From a checkpoint of a small transformer trained on Wikipedia: vocabulary 8192.
Each number is 128 + 24 x the weight over its row's rms, rounded and kept within 0 to 255. Layers, rows and columns count from 0. Numbers have three digits each. The size before them is the row's rms in percent of the matrix's.

# q: layer 6 attention query, 192x192, rms 0.124, rows 0-63, columns 128-191
# k: layer 6 attention key, 192x192, rms 0.127, rows 0-63, columns 128-191
# v: layer 6 attention value, 192x192, rms 0.109, rows 0-35, columns 128-191
# o: layer 6 attention output (transposed), 192x192, rms 0.0824, rows 0-35, columns 128-191
q0 086:107157131173141175112122166138077179100134131103142165130110143067106148134132129161076145130113131098130140081140140103121119131144173097111113114174157116121130145130154110150114125100158124
k0 082:182151104216118111159132161150104134089136138135128126132117116062103167139140168146105129179128148140115103113144162128144154122168121143126126143167130115146135144150131142157121096148083168
q1 094:090099138102129115131112121132145099109146117162131159140169134088149108130155136140130125178147149105127122115121132103069142113143111125120122136157086135111130102135109124166107082083117130
k1 092:098119144127156139154147170118101164129114117123114117120170100096129138137168158129112111177086137140107131072082124071054125139119111084134151160107110126113115134130117119104121133090143111
q2 087:105118109114192115129115104092141125137059101149142132100111172138120103140139164102129162101186159144113135117141142144123129137130096117096155100152125171125152155131169131143150127135143150
k2 083:123130120123143161085091082099156096076094139148095144086140134145096118127129118098187142103169175158124144133063135124077107105134109138123161134137159130122141081119122141105124129133131136
q3 092:131124130119152135128174129163185173161123141128121128144109130192169135151150097124129138132092111131098106140147138160153130144119109146115148157113106133124112149128146114112148116109124133
k3 087:124144147128164150131145100139113101113128159102147162118137154146097114118050121143112134121114153114162096145114137102124091171112149090152136120099107128116121156115127072123133141104149148
q4 096:145095115122118146128093098146165097077141137112122107121121128126107158123126112130144159071124132101084147089152115152148125144100130137133101140143156111103105115178121124124077141114118144
k4 090:152164136109170118141140111131142107142138112091137115143102139136106160151141150113086139155126137169118155116111135103119104181108166139137154165140087106081154129111166186114115148097152132
q5 095:168106185147141113106112122173145118063121149108113161164142134138133131137113127123118113112087149132087092119140111111130094146143130138121097084143105097153152152122097096096142133116122114
k5 089:121134123120125141129142121187136123099133156102157156176096159118083156150119155142045083122132133094152126102124149125170103142130136110142144078104115113117148153122083107127139109115149107
q6 095:127149144116134116123140120177185145112119136121177124170169089106106169133078144137154114134133171123105097159108172110159152121100121136132135127141106124137094125155172090143112134107138160
k6 090:169105116108125085147108132139144133099103132140128147141147132149110136158125087097124131120128099167151164122149129156155156094097164151124136148142125111096117127177176101128115131133136136
q7 096:161091105109146138122120130077151132128129128164105073137089134140154115127121076129115131141105152099125136126158108090123145103130147116124065094156118159116100149175164131143096102151130153
k7 095:147138154099119099153096125148076113122117127145136102158133139124101135154097130165094131117139120109083147164167132124160145142093140139137100108154166112143132135138166150153116108083138151
q8 096:119162128130124074147139141116154172122105137112134116166147094151118114095183097153131135162111126104148113156112133097090134146135139153168114150172117166134154146119122182156159116143122150
k8 094:142116131135121122150129092100153170073119135122170139126132080153150106115161085137148097157118178097132132146113127140156109126160114106137152126181068148138145154104142116144164127128130111
q9 094:137062152137175175126139148089142124076141148116102101127135106130108110161149143175144131101158128130120118158140121133109126114117158148102133100133124167147165154121177124116095149145111107
k9 094:087163182124142152144121063131107150118099122141109125186132121115074087126130110136114152095123121109113109116115146148101153132109120153111066119151096149128176131121143152139130144138065146
q10 084:144201134160165096151093161092110116125128148143197151153137081104090130109158154134113086122127155165121106121125182113164092167134121164140126151110097141098151138141142143118154113105120164
k10 081:146127130145126122135131170110149093097159108129154129133151108110086157072168123123138093187088157128150094154119118108186132118114175144100103140105079121107130155153160144109102140123095116
q11 084:122145106139133152105127161092113127114133105143168142134144126099126140079101140139096116119130132116132118121116155119139113138145127145163183117131128139139157115180133128123140133114113171
k11 079:140135155207100152147138131113131101155137103112128165126143155126144140112125159106157080117143115114125083139136165107165173102158107149133152144149139120139147083172091105135055099117146097
q12 091:099150139137127133100159154130127107138117141116080134129101170117096163113103163112152123157126056140123124138126087125133142134105126108146105096124103126170124124107104122173138098115106109
k12 089:111119150132088133093146136099092168077120104123115128136103160106143098168120177119152111087099118113099165100143098168132122116122093075119129115088132101144095118129125120159115151098140122
q13 087:113119165096106167160157131155113121120137112100086114186096135123165158136111135177140102123135100124147181133140142108121089149106128149107129106107134144167118096099137154154119128096152111
k13 087:110145149141081143124150103177121111124139123146108100158115123114160162207136143143167124130083116126155141126138110144137114091129114127108127184140108085133078130102067133116128150102067157
q14 089:160123131111126103107119158143142121142103107148079123124106162146128116123165077148151106106139151190184106116165099117153146110134132140123096163128167147084157123121159129087123117117099140
k14 084:143122129113167145139120171162100159194127109137091118139096137144113136135144149119105111093107131159100105144118114122127092176181114115127138126149131162122145100117137133106121158135106107
q15 091:131164120160111132102134104067144149121099150118127191156160132128139144143147120124115083139132145144120145111124128130144162125175129116110153107113103121097158125100093129131156169137086103
k15 086:112130098109132141128102128086159119156133157125138167136108146118117147114101130101097138129126139115157091115108149130138120110176122159139122132152083127127173150120129120180137150145121092
q16 088:132138134128119088137093105104128149131131064154093099116144149117175128119143110093094140127067117117153128106148119125126118125121167126137116091151095115100104141137125091099116080106130117
k16 081:106149154165165091123138133145078143064128124136111097153143158115088115131121135125137109149097092163129082128129128125166074142153118171116149089114114107090146146144189148088134099090157148
q17 102:162098088132110140098099185081126098127111123078157127134145114098143131167143114123172141115124145162155138127126134146163154096173143119106104114153124123107136124104121115131130091116142175
k17 087:179132128122130117119135178167120160147144091071099121121093147117127114139091093116181125098129095142091142144110140151123117116127145079120105128115152129114127104122125128103108102118170097
q18 085:097112126097120142074105085121087146081129100093176158154117160143149151107164151129154129123106132141146097120111127111123088152137108105161084124120121159131192095144109110168133130134113121
k18 089:122105154151104158116099121101102157157140106071121101110134135121170138121141123148173114119160087134127125130157149156142135097137107129159114135163155148147126119165139094126107137139106142
q19 096:134120128080148095119145141167148106096136123159130165122136122155113141114122121099155077170116108137126119155142136132113120103088113159133187123148095121140135127095100153073157167134123121
k19 092:157136133117091134111147132184145123164097118115178175128118130175122138125162108137133104128088072106114179139129085116111127126155100109140119123154140132123095131085107111132145118104153105
q20 091:131137119099134155110123111156082106110128117153097104145159163092133151163080124114083145149135118160136129127119132119153131095122109131086125109114097058154096116150086157128091159145101148
k20 092:110152152168147081133113128103090140127158138122112087122127130157087118152066166159122134091091140155143097089121137103161166054118127141120149149116146111164111104127086118125084108127087135
q21 098:112109120131117131141117080100139089137131099137126114134136141093150116099171137159149137113166129101109136140139126064123144102145137108123076108145163130102109138156099167116088106109130154
k21 091:148134151165111108135109105166108156125164123151096160144092103129162108105145171154122127104093127135135079147115193117146122115153169146177142177109105149108155148120114192143128136141153129
q22 085:107148112137134132126145124134168075120152136134126131141159111126125123075105114132109142161106130130124149131160129132134140143166144116135081149084110154121166108130130134130150162142163160
k22 086:145130126114117155122125130108136130123141127132136144142116139156154147109129159132122113102102148095110066116143121133140124156131138179108107104134123169042120126117116097119116103122061100
q23 094:104108137140157148131145101162158180172119174081122152086109115137131095133159112101122134137127100085105088133120103131115124114085115094154119118115128119195138140175137091159110125121154057
k23 091:126136157185146142124125092165131184122087145108099139149147150085136138132118120101092129136128128133117143111139122139106098159090094129130128148139117088131120069117132120126153100160119133
q24 083:104141143116132135105144097083105132124158153103139126155108130120198123116121134133097105128153103194109140104143089118123143163122123134078123100115110116101130123129125138169102132083120147
k24 077:141148135126130119094176124119084142145142124143126108132138121114113120120117137162138086084122123117114117107109137165155138097153101138126105173122122145066080138105149120168099173128156163
q25 085:127121137115119148141131114144145166150119114122088160144124155129143108115125126142122136168145166128135110151115131125082178132121114139107115122123094092148096130120109121197162126156150127
k25 077:114145160133156129136145075123129166141163162120088166093130135148133113126126119145061120153096137139098095184129138157091118108155124113113143113161123120101108118156072101173136163117174110
q26 089:152140090082161113118146123172152138118082094139147114102127134112135120172101104135087192110080152130123112128153183124147129101173127117161163104131157104133075086128148093135136098128162138
k26 085:127173126092157095159103159139093116142140127150103135070110135135135135165113111126134174099137145167159068127142141111145171127124114105115170108126157123098203103140114135136122096117121133
q27 093:165160145104135148176121107144128153136152125107110117122163139145142167137127121122066121147117110172132113130120130154175099116120167130100153118129093164121148115141136095149138133117110127
k27 087:143124124134141165119132097139124136122133163077135128116131101145112110140109116148088149136075118144169092114099138044170131091067138116119152135118115151114151132174094078146096171118102163
q28 091:174106161161154145103132148092138106148127125123125177104131101134102106122161153140185151105130150208130187118155116191131125132126110122144150086131132139126128120150123087145101081124172134
k28 086:147100151126125121127123119118114047121146098102140118164115135089133118109132085127148174129125146174144110152117179131100090164105118085102154147124167138127145132143109127107145145114160125
q29 089:142162138132135129163153128102139115151158100184099106133119153119138134129125123114147172116158102141093148147143148128118136162171096097105132124129119125098108122066121164160132113129113118
k29 090:138099145139116144161152143071109116123129117151095147123117160158147143133146141189090155104144117133090145099146129180114140141126096098119125146117092153111121111122113188113137106125151175
q30 092:145108082087136178116096120123149107131152146113116133158096119113147133124148163097159135080129178129139149120150104160122131136129159106145091138129158154098108077190119107130122144127124140
k30 081:143149077126126140131140101113173123112165155091135114164127116104173112126120152153135135159131157145119131139136132107096167116110139142160125158185143146093104099120128108102127130113174151
q31 085:111117181121210124151154125105133161110157097172112112149097090142112072128115115124147166152132186111103131126096165105144087111127127126136123178105130139106129150120110160173155126139115174
k31 087:146118134110114138157159128138170080168132114125103144161163092181122116121139141114130181162118192125121121119083148133136102145155089080146186138139128103104062118139132152138132090108132126
q32 098:091146121158120147091086171119105149146135127123071102128136141162122154100124115153150077182123133112141112108134115120136128169104110153137141123152106143135125130146100167125165088102103117
k32 093:112184146151128107142129154143118114109152106096114105178161119152159118077086174168120137182106103108107178144150116119149116095168143135125103130154095101135131112192101152128136133107111111
q33 099:109114119135098099096106104145157166149107134150132096165108121098103093117121093139136075058098111155180109144116158160172140127127148121104127108138145111141137163159120132131128115101137138
k33 095:154152112113130134129132091146121143133132125150138112138097125083154109122136101140111085092143178147102087180145090141158150124157130131144080102109144097138185142202138144108134145167077121
q34 092:118198097120124133097117117143132117146121137131136141163085127133108103111150186093131092117140151117095122202154114058152125143152110137180113150133150136139128130145150147096133113123089137
k34 090:121076107153132167132098125148121124121104137148154137101126110126183156116161158149128092171107136106116125171156095107105124114137101128125099080122153138113088122177133111144144137108121105
q35 083:111116171146129138101115121146133147082110103115124119111149131119140144090098122133102122128145172107126153154134140107115137148087098171153143139137159110118109108133137104116136095115146100
k35 074:119122159179110112134111083143154137079167114122114148087081114129152140130103150107109135175128166118147132098159124140087107147140121131125147088125108116146166108158112108108134151146086126
q36 092:145136131114107110109097124127147143095113132088147137168153091114171131138154149113149140123149132108094105125138106082162209124118118104147157139131140142076138095178128138154132137094141135
k36 091:135110088087117134169120121131149129146155109142179137119154115113145177085108162113137093156155138103097115111127147127178107084126117116136137099155141147090113125134121115168134131155132099
q37 097:113113109136128102140137173136121115151103117083128134171191108119102123149133098078161118100081141136114096203102110112144169115121121090150133110151081098170116155065115141106114113124075134
k37 094:121120123090135103114143138162157183133139153094158178119165171125135133105098084120143115147119159119088131120120119150120130140138110112129135124132081111116128168156126086135154099117130127
q38 088:118170149133136130131153106150148147122118151121123146144133165162090140084130116147126075098109105138069124125135079093105126141119105143148145146095096148187137120114117111081126143130158138
k38 093:119167141094133172148161077128150135136099135125134159129115153140100127146131128145078067121108101169113098150140060113123142121111145136100121178126116150125101154116189114122143129159130142
q39 102:109077114132122135126097122118136105149109126134124109106105097134105141179129115127086133157097139100145145123097119130135160103138153124135096160151113154128138112140153119140097070167167133
k39 090:124141154090121125154140142154112098136116121088126102134126084155149156135124117145123130152126102083112128119079141130132157167104106096148093153138148169133103132095174126148145074172178154
q40 082:140098147109098113123126147087157096140165153120126130106111152140123124130155095123106148120115126059114124096169116163083148130119132134159109117123139066094118153114104114082081107109126116
k40 082:095138110150150135175107120109123095083124172131130156111130140109107128121134104139090134118129141101082124121082106092049134174175150125160093173145102118096131137095137132109116124169121135
q41 089:134155144128145152110134165128132134129126124130118152136147095152131080115166122109114104099124162111105167131108119075111136140183127159141148110118140140059123116115137157131160126126112108
k41 085:127093132125140147144141109134141149138123098142122146127122131154153152130129142127126129118124153137139129148107153111154128126181113069130137149136110123135145153123137114137112138088097115
q42 085:099170176114137114112152121139125153138100147129076118115143136105138112100083140104097117118111103144172136127114141091109118160133151127144118149118122109102138161124146078107073136144131145
k42 083:100130097143154109117134169118106124124090160120119092115087094146102105142133144092154138119103082146206162120146146171149119152138122177134077126137125080113116112110153124038096126131146152
q43 082:118120131095119159136153101161114122140104132109123090071121118145136155161139142053138161118099128105173123154152148124158143100142097143099167127120153097136108152139143130127116127107149095
k43 074:149132153122129123125121148149130153098123150102120144079091119127108120095054149115100103095107127137147129117131146114128110103142123161130078096092142085096145141097176115072084174124133142
q44 096:142116120113157129133174117200127115121120117139162150124086150123134136124112117169103129129130082117131093073109137115124125138099092144126149089123126138134121126139101132135124097107154147
k44 091:109113179136104085114125089158090147096133117136090140132105126114104134113118146163100178138099145082151153152115138106166138115096117142156127142097176120167136147116114157134154157105120056
q45 098:134083121106125074131090113114161115158148166114117122172129115125112141138120118131118127134139126137131146121146107141134139132123129094090112074133158109089135173148164147075159107155108118
k45 092:153159163088171135124115084149151119091132153107122106161165108162135133110143147134103132102153147111147135128110163130106100139120150103134129106180108163124106108140130157096112096170185099
q46 091:105108124126139148156118121128105107157119148108108069131120143090085138174068129111119125127148138127111186115115111162134142121114114089089117121157090107138091136156141091157111056125140143
k46 087:112152156113160139096119151117109106108168126142116113094135132121131109176123124140133108085119139144123175119096131143123126125128180115102128120151133110097126155129101162123116095152160152
q47 090:114128115092107135130126085103092144119108143090126113109170119173114160136119090127119109141131092096170120107121159132162125146116093091115127141119141139096100144140108124105156094149118150
k47 086:140117108099108143090162114117106170118099133097135143084157137128118107142167148165166144141144104123130110143144143130135138121116115161105135167141117126085116132110127138135136094113133151
q48 096:099114115110139128123134114119124094158107153122167120090154160143120107125120131131117107119117130203127065164106118137142181106141165118141120125151128114120088141143129137110083092113097159
k48 091:114154133081123113137153129117110124178118133146140141149150130117122132100124148098103072114087161127113082142119105103120147192142142132139113137128093118093170117084079144120150110136186150
q49 089:134122156106116140124131125131142195122112084138140175142190192195124117087105166107124151119150115147100115111138133114156116123146132123172175161117107110114139110092142114121138144163145076
k49 082:126140133142105179119177124129101139148159123106100162081114147150131136092098097099124137149149098164153144076121129106123137121098070091177153103150163170143125092122133145150108127152148130
q50 086:076147131115110101134123106160096115153125160123126113139170102125164118137108103142117166121128115155111080095116094097180113154109139121126121120102171143110119137104115142115128140137121139
k50 080:075111122147140106115146147115128168142144142154106131113160136156150126108134092161134177083081123160186090121179120077153100126185161138112149112109113118136104144128162079148104126139113137
q51 101:122128121154096088109099149091167140159125126140126087144135131096162135150170095152126113135125110121139123130107136122113129114141131110104131128122118148102110141131142129065111131125108106
k51 101:108150099132129099154183139153134138136083154186153088144150081101129101130135105134167071138112172111128144132103130118060140128143123143129134136129111127098134152132098149115109111116129138
q52 091:110136165108125121099129158139069087092130132128107106153108146122116111090104092134113124116106134134088143070142152076146123171112109174116133126140105096134122161128111117127112107107119128
k52 086:112145098140146135121138159169113127131136094088123095137129158142110159088143112142140163121103139121136144137194153110131170117104123149124125138125132126122090121124133093127145122122092139
q53 090:067138116154121136115144115106126144145130132120116104147144153155167099109124065157125102112119143119130179139127129151069162075133127104113125137122134138089107112108126127136129141114131158
k53 093:129159067138162162186156068131128094201133148144109128143136097132142098154120106147102155111114090162125156099144142093101139152112170114104119104105131159113125141093125146172155088114146108
q54 097:175085092143149128169089114096126073108135101191142104097138091114130131124128134144140170111097176120119121103132135115169178126148164139139118130131142126128144156139144143136122113133092131
k54 084:152125152131113117146094125115123098147131144091158118119146117136139153111164149063109115107118134097134069097108114155133150137107113156131153102164109121154166149113114188082157131120166102
q55 090:083107105128109159151110149136118139133120113181083106136076129126154137088106135135117103118092144086175117104117170120062137083081150105116096172134134137171142129113168128099127126131128145
k55 084:119151133119127144107146111146100122135135131147115091115136061146153132137106155111120130175062106131113148088153127130072147136124143163103148118103130145126109131147090163127142094154111129
q56 085:116123096107113156156119130163153083136179146101138104114116132157138084161103167121154158214098086096137185140120139127108130093096143097152131123160085143103124128157132138084076112115140146
k56 086:106098134149101118123122107132096127185096123139151067133178105154164132137118096134118177092118132097096144127097169088104156107132135120124118132130143137120135115102102174090130121124173139
q57 098:111134168132156131125106137079133170111143156134175152161152116129122151159154147173113105169121118101127164180136167108122119179109149146174125123122118121131135135127102159113119114158129100
k57 091:111141137147108137131096129144155118125122157179154117157142155129145143114114112162130157178143138115137169097147099151141132156143121099145072131148121154147069145169122108119113095127134194
q58 086:102111130104116137153166150169140109105113097097133152131138158152158161103087106121124138111130134153144147151174134136103157106112122123131104136149132134142138095136124138118068112126140067
k58 083:122075177108155121114115147144133113143108122127093097113133150136164130088120113129133082110106091120131195157127139142099128133119129132175133121140161135100117116146163114110099103132145117
q59 086:149098115108098119124130151152130104139154127135125083157104170117091168164089118137162149113130102151132137142093108104151159153127166125114138144112166102135092161151101155139133112151147154
k59 085:125085100098129111160155125145158158043135129127135146103102134110120115156125135128185134088147182153125128141131110111116160158130157132113151094133138116171120135124102155148152144138185113
q60 088:174120109119125117162090145128148182120131151155103168155153142130129091144134093129122120149127081142105140160144137136062125136114137113134188085126102102132139111177080168137137087133117107
k60 089:168166171114125138101131088100130174111097131134138049157155128152126122104148098140107105141109120118120181119098137138115134089114108070140148135151089125157148129143118138147106120122128113
q61 088:074119121142135117144087101139142128111113104087119144138121150124092124148105167162147097159079133126135122102134116122104126155144080125141140130099109125172158090122157132114143144116085083
k61 082:131134132100074155095121119122109137111127104113152143153111106122147165092142115076145108142120079116122105124100118152097135107099074142156091133134107126119131082124103134108135122137101105
q62 098:124149133110134098133155131101147133128131143143103138108163120130157137111152127109156116109131129141154165105122063117103160169049098118126093166129141111128089126141124160108147144096180127
k62 093:110165144112083135112134150103146139140109123148140141159106074126150148134163128154086129156143117161108147146111100133160139154153116121181147145110146147123080172128108185126162150114149163
q63 089:130127106158143112134139132095128130163138125149114147129146085135111129123094121177106120062093135123148146081102139113131151151103133161123120145120108098146146125155146087105108124106104140
k63 086:141135099111140151099149169103112130145153130078085120121107102122133142121097116098139084109153108111155117146169091147150148138124074135133137125082074078147096119101112127111160110122153095
v0 087:134147159116129132125086148121130145087095127134092112127092162146159165164167147122116118165149169097122116143121122148094112124136113144115109085145114111091118120107151094089143141105151151
o0 080:123102114123125131126167115168127112127173093124094165134162108114136101130076176120155162119136106133129138101112112108135161104127133128137107156116130099161165106109114119139124141134122055
v1 094:123098158117123068119131111134069106136130134073131129184124116138149113101125133151159140150129083093188145137121142171146114123137146107079149110144135129126156115107155095118136124149124158
o1 088:096144094105126156143112132166158097119151119141128112082134156146085120097093132081153138083104187140103122094106137106094125099117106135127115137112121143124138157134168131110091145153126110
v2 096:118152134175150170160095134119128133167117127166115096138086152159144168111175129130151142161119115100124114139098131117108155129111172154096127118154110149084134175081120142157098119117085131
o2 091:152168131146110120099133139158135113105132099107113084165148105043106127119130134089161133103113141167121145151154110116151095100136118087181161112129126093141106100147134118114142114123121146
v3 105:079157098135121103144182110055095093111129120134115144135100107146099102140130117114128103098153129151132097105128110136129110101120119128144125147106154153111112165165160105114107089082155135
o3 092:163106130131124121143133129187127115134105120106123153094126140153110134173142108099128116132141098122090161143100149168116143145092126166125166116162141110110106109096107144104167150122129102
v4 095:154136119069124172119130133131178133126121156169158099108142123114114135105103133153105196151135141118131145132124100096105069141117137124152150107097094135155117120138145142164151092101188139
o4 086:129126151160112076107106156098132136103130101101118129175126163118156074154121110167107063149149126137132123126104164115155114139157119134123087168107164144109166120156139159117109115149091117
v5 100:105104136075086100115150170150126140112115161172118186130117113095062136132155144108145132112057123119111178107149102130156127097152112127090106107139147149116144107152113117141138141084149145
o5 097:128122102141157154162149118110129140138154115118113102099119132177193128168143143173102099142167135143123157109096135127056112111132134101097133129125086112109124130126132111141110131155083103
v6 089:169110165163097135125136105115155145124160124113136129077172120109154132133100126140094177108132119119125101143131112158132149116153136122142161141155149152121118139143070120142131130146143094
o6 089:100117112124174137118154177123104098136137117101097124185121170133081148168149134138147165148134146137149118168138160102142099186156133156101142117125103126094150135108180119140174136139136184
v7 096:141158092160135148139146108158136116131155102110147106107130110124069101142137142167123129180145121095150137105094108133089148101186119103158183146174122111143102120110151141117155127136132153
o7 089:100141138142144113127086133132119155139137133098061123169141141119136140128119142112098176082131132133102138148165105091164133170102100143152136070123080134127144153161135123170132139125109101
v8 094:144118112110109152094158149119085103110061125157145112117132121133114171121170165158145159134149100093150151095145128160118124101107132172140133169111107099125160111140117111130091170157103088
o8 090:154152148145119134147135127173167154181153138152087108117133122175136114161122148153137092123129161164109130148125141136113120137145104093110110124164121144132143165158148123150126097066184150
v9 093:111111113140150128119158123097118149110127126061104157123125107171108093089119092177119167128130150106118149132167083140126123140135089146158133157141139126152181148112101129162126140100138157
o9 086:121134121125117099145105152148138094122145086141172147147141131115123148135123176115139128114131128117148140147121162115143126128129152152108125150120131152077121113168169173137158131117103139
v10 091:134149123153155141157107077139095105132136105132136110168116152127144110122181136162176116132085172108118125124113138109125107123146121146128074097132152171133123137124103112118145125143138089
o10 087:159156171116104155101149141112076155138122142126097156080089129142143147113114146118121117139154152127124140128154085138090104132108127123131169105107113113147116110142132121157098138085114126
v11 098:119108098120128147125111134144071072122146149110143096109126147101124089128124110150131133151140150164107112118108101155146147131153143077132122155152138148139092141119144124135167118142160140
o11 095:125140127081123106145085115155120189155137087114102130146152143179134150085117089098149171136108082107152106134137136136151060138129129148119126130134139133136140148096176153098111129126082086
v12 095:155126104127128117136131116132099172109134126130102147185114111117110096146147124132179143155107112113135128131139134150111159131120131108119137131159144173123111101108105077150106168138111145
o12 090:106113174124111135108121093160110099131130144103106116092135131112128133092094123124074154093141165126116084134110087101117144103145117154133147063107132097131101158142137128107193114122126066
v13 094:135125148139115120143107101136109152142143146132144130108113152110124089111126169118145145137139115108161139111132171144139126081100104147117129171117121108145099147144156096146168100163162092
o13 092:164121148089122139114182167176149068139134152100120138159124116143133126177131091130104111118151138155075114129166095137118133154119125144122154111133148119166107127086059147133128148103146119
v14 089:153137135100095098104116149116137108110142120109111189149131105102123149125115154106110115126104122129104194137172123138065130160130117142146126151125109116135098162091157119112129155178113112
o14 083:085157109158149136134160119144112151173172155157106121114128113147123136148125142116124131113137116093130112146089093107168139091134136122107105132123100142111153151158132131162163128139143152
v15 090:125130157123117147129125115130097122142120105139144121137125123132143110131183133162139198096085114128120168156149159135118090142176179114105116130086162103106133083120137145113152106111132110
o15 085:145089113106125111115128129115154175056144139107126127127163118133119111082068137132126141153119118097114121110132136113133147103131158105126138122184127169149147119150144113097106123149115126
v16 095:179142133154131100112137105090136110152163101145149135116086107113128161111162114106150125087144121161098130123105148124100119082129159124143094145112118106103103155125107172169142088117110162
o16 090:106131133130132165094113131123146119111134178107107113118150101121101095136106124172163113115126128153177139104118112154164161149151142119107167144144109128154157125117162120072106126126136111
v17 103:111114138105087054154107140109141167135123131137110148167093055082134148137140133156093106138119130132122111100119138160137123129139138129153118107133113161091191171114162144129117108166120105
o17 094:101126104140179153135169092145150099148102146107114115097143142202123092115114093117111145104142127120133095127087095119078151135102094106093143113147112102112144136144107086142145149096145141
v18 096:083180141142148117153133117164122107102130131129090127111108126135101162162159109140120148151093123145139121144130162136168107113141128132115110090146102078131132126103121091130145133142121094
o18 095:171108115112103143172118132089146136163152169145122084133137140144166147135113147132138111127121111060106169095089104102081144123087113105148139155114125130119106128131120153127116121135096140
v19 091:107108141156154162121128123090119157135155111116153138127084135092085126152161138171152133103116096115121140122145148152145177109108110182135168136114129144110143138135132156142143115115158130
o19 081:183132106128137105124150113157176139110082176127107130108161122118148125109131121105119150116105119168161124128125120170130084134107144096099141123179140130140137125137146168084135150142096086
v20 100:136106158113112110138181088058125123155112075136092082160153143120154110128155136146119131128139143096107110134167158145109157104176136083140081136143145129085112118115106121136068130102113175
o20 095:147114085137135121131078178162121132122130126101141158093118092127110116118120103120158180101143151148129154110090163125148101124102134161139143118151103116161147150134152112148165124116161099
v21 092:145155111153091106148112134110151122161154116134132124105109178117133124094080125129125111108120105157127111117117144141098158119092116088153155130133068135152146131122141165192133074155120110
o21 082:140127141103157136116141144106132126095114151168122141128126103112118133192165142126148094116139115115120154152123124115180131166110113096113150135103165113129115136105081113101129153123137145
v22 097:139101164170107157154130111107109133142168112078138108120121154092148168135111087121108126164109093118133120148090185113119124117129132150098176093132133143129103136126158134145085125124178107
o22 095:120160094105155127128118167146139120098102149135108103154169130141116091120129143107139158129118158115129122106117132126152115156127149102179122140119094100118184089127107152112181169105105126
v23 098:148152102131124129135146180136154148121080140113145131104088139117172135097135129095092144067116151157124123165155118133131105129069144124148143196142091114165092147161110141202110105125161142
o23 089:081146132136118136108121104154135137129148166107165174128115127119066134147140121152144088144140091107150113142123107163150119161171092134099128067142156111126139115073109098091120164122088093
v24 097:107164129107117113156140147116109146111095107121130142127115126181136144097124131165171114140143096108135058157061121093126144161107115135134107116169154136116109125142137109068130169130126084
o24 091:111134131123130139117121121130112102134104102158126093115118113119120139144095126053106144119102173087164151105126129160123097083126139130138148114117123125155155117112084188129119109122152134
v25 097:148140124162135160130108131163146129118095128143109134124164111128156095104179118113129128137130149133128130135133137117108129113149128136125172123138150129107160121182130106127137116098129140
o25 094:109116117090096150134126153146133125120127093123145156126142163100089137157139143158170110123156132163141124126133118109152090163100134156141094128112092104092083098134122141115097139142133099
v26 091:175079167096150128145124136141171120132112115108123174131137097148116112121132112128163111138185147154176142120137126148138111155097139130156152141142124134172141102135113124132144106074164146
o26 085:101127107132133145114137127123126100165126176113118111125123106126131135132096155151072095083087118067112112130096188148077147103137123118083093136161130166068122103185149124117146157162128123
v27 082:112110136106105132144131134127075138140115119121154140212105135138154104100141147156150143093146169169157106177174120167156169156145111117093178138133104112132160124153102155120090108130145124
o27 074:150114130120131132115089185147159122110176083136097139090146129114128161105130082070135093181083128132120160109088121095099069118119169102137110147121161143150091108115102103134137117142137130
v28 095:131108135125154132145169101148144121106111174161097138096132112183109123179133150122109127147100165144112145157159110125109126104180115132145130127119132127137158142141153113109115097068157134
o28 090:093161089140110122118083143099110119142116117094148158116095121089124153120130114106127109138108085108125137086133138126109127162058104116119113117147138065141116121102103092117139112137096123
v29 084:119120120173102098110147128138125159116145106110124122123153124170170132095124125154117080137160132110113170090131131139119123114117129113142124123115108116118130127135142144129147111156127137
o29 084:094098114090104145156160134127115093115158146145109081156122158148116079168138125148141174148145112116116161129097123123104149118130132158118136118161093147107094143158127116164115128135113144
v30 096:098132159079189111132105103149141111097088093144134132135149132082146134093118101151138121171107135127132144117151129106116101135102154167147094077137096173174109054125156123121141154179139092
o30 087:177153121157117125114172155113151160133138150132108113130142127164142129126134135129093116094153152055122116117138133133122123115155116093103100130083137119069121109120102128157139129080098136
v31 093:137045155138094092161115105095134092088109148123157127112154101106133158114111166127149109130119113115148122125145142126110116143124103118157152148081104134146112163152150130126148093124178145
o31 082:131191114131121147152153112135172159178099146135109122094135158148188116172139104136104089125135124133113119143125135150170143118118149136057101102171142084096136141132128111158085112129132099
v32 093:136177127142151130114118106155116162101095117165125049126088128121101125134169075129109107157109183117128116086113139137132096141116130103113145091126106120098141146153143123151160098091152079
o32 088:119111130107090132133165168111127119103142135152124137132157159135104128112127124169144109181177089147160124147153106096105105133132127103152130162099124118142147105106100152120085136138114170
v33 108:126116145072135113136108124115133111123122132095116141122115117126085117083109090164165173107100118146151178175174139135157120156116150134124078115164128083135121079158113112136137174085103160
o33 101:115138118137099110117128118152097172167135128109171140106122126114183149136172137118072097095111133138116073082110124132118128124171123126148146139116149170110112145121124146144132108136136124
v34 094:115116104123168118098157122124131074146172133088138144127100098139178151077135135131125136139140147127137131126103149128118150146111102130122102163119171125151156120106120095134122153134149144
o34 094:174107175118104115176131106118132153175101089114073127118152098122131122144130160122137128139097115143130159122144138192089102131122090143120131111160088135103102099161174138157161069136116109
v35 098:129117102162146121148180120096134109153139100095091141127106147097151120153170086149145153145127120140131110119152105155141118107165148112083131139157141159115109140149102148115075117089125136
o35 086:129138080111085173109099138156093134093149123143161146118102161176069096122104102120082131110142133158133128125128177116139123172144136166145119112140115160131117101127140085152169179156131123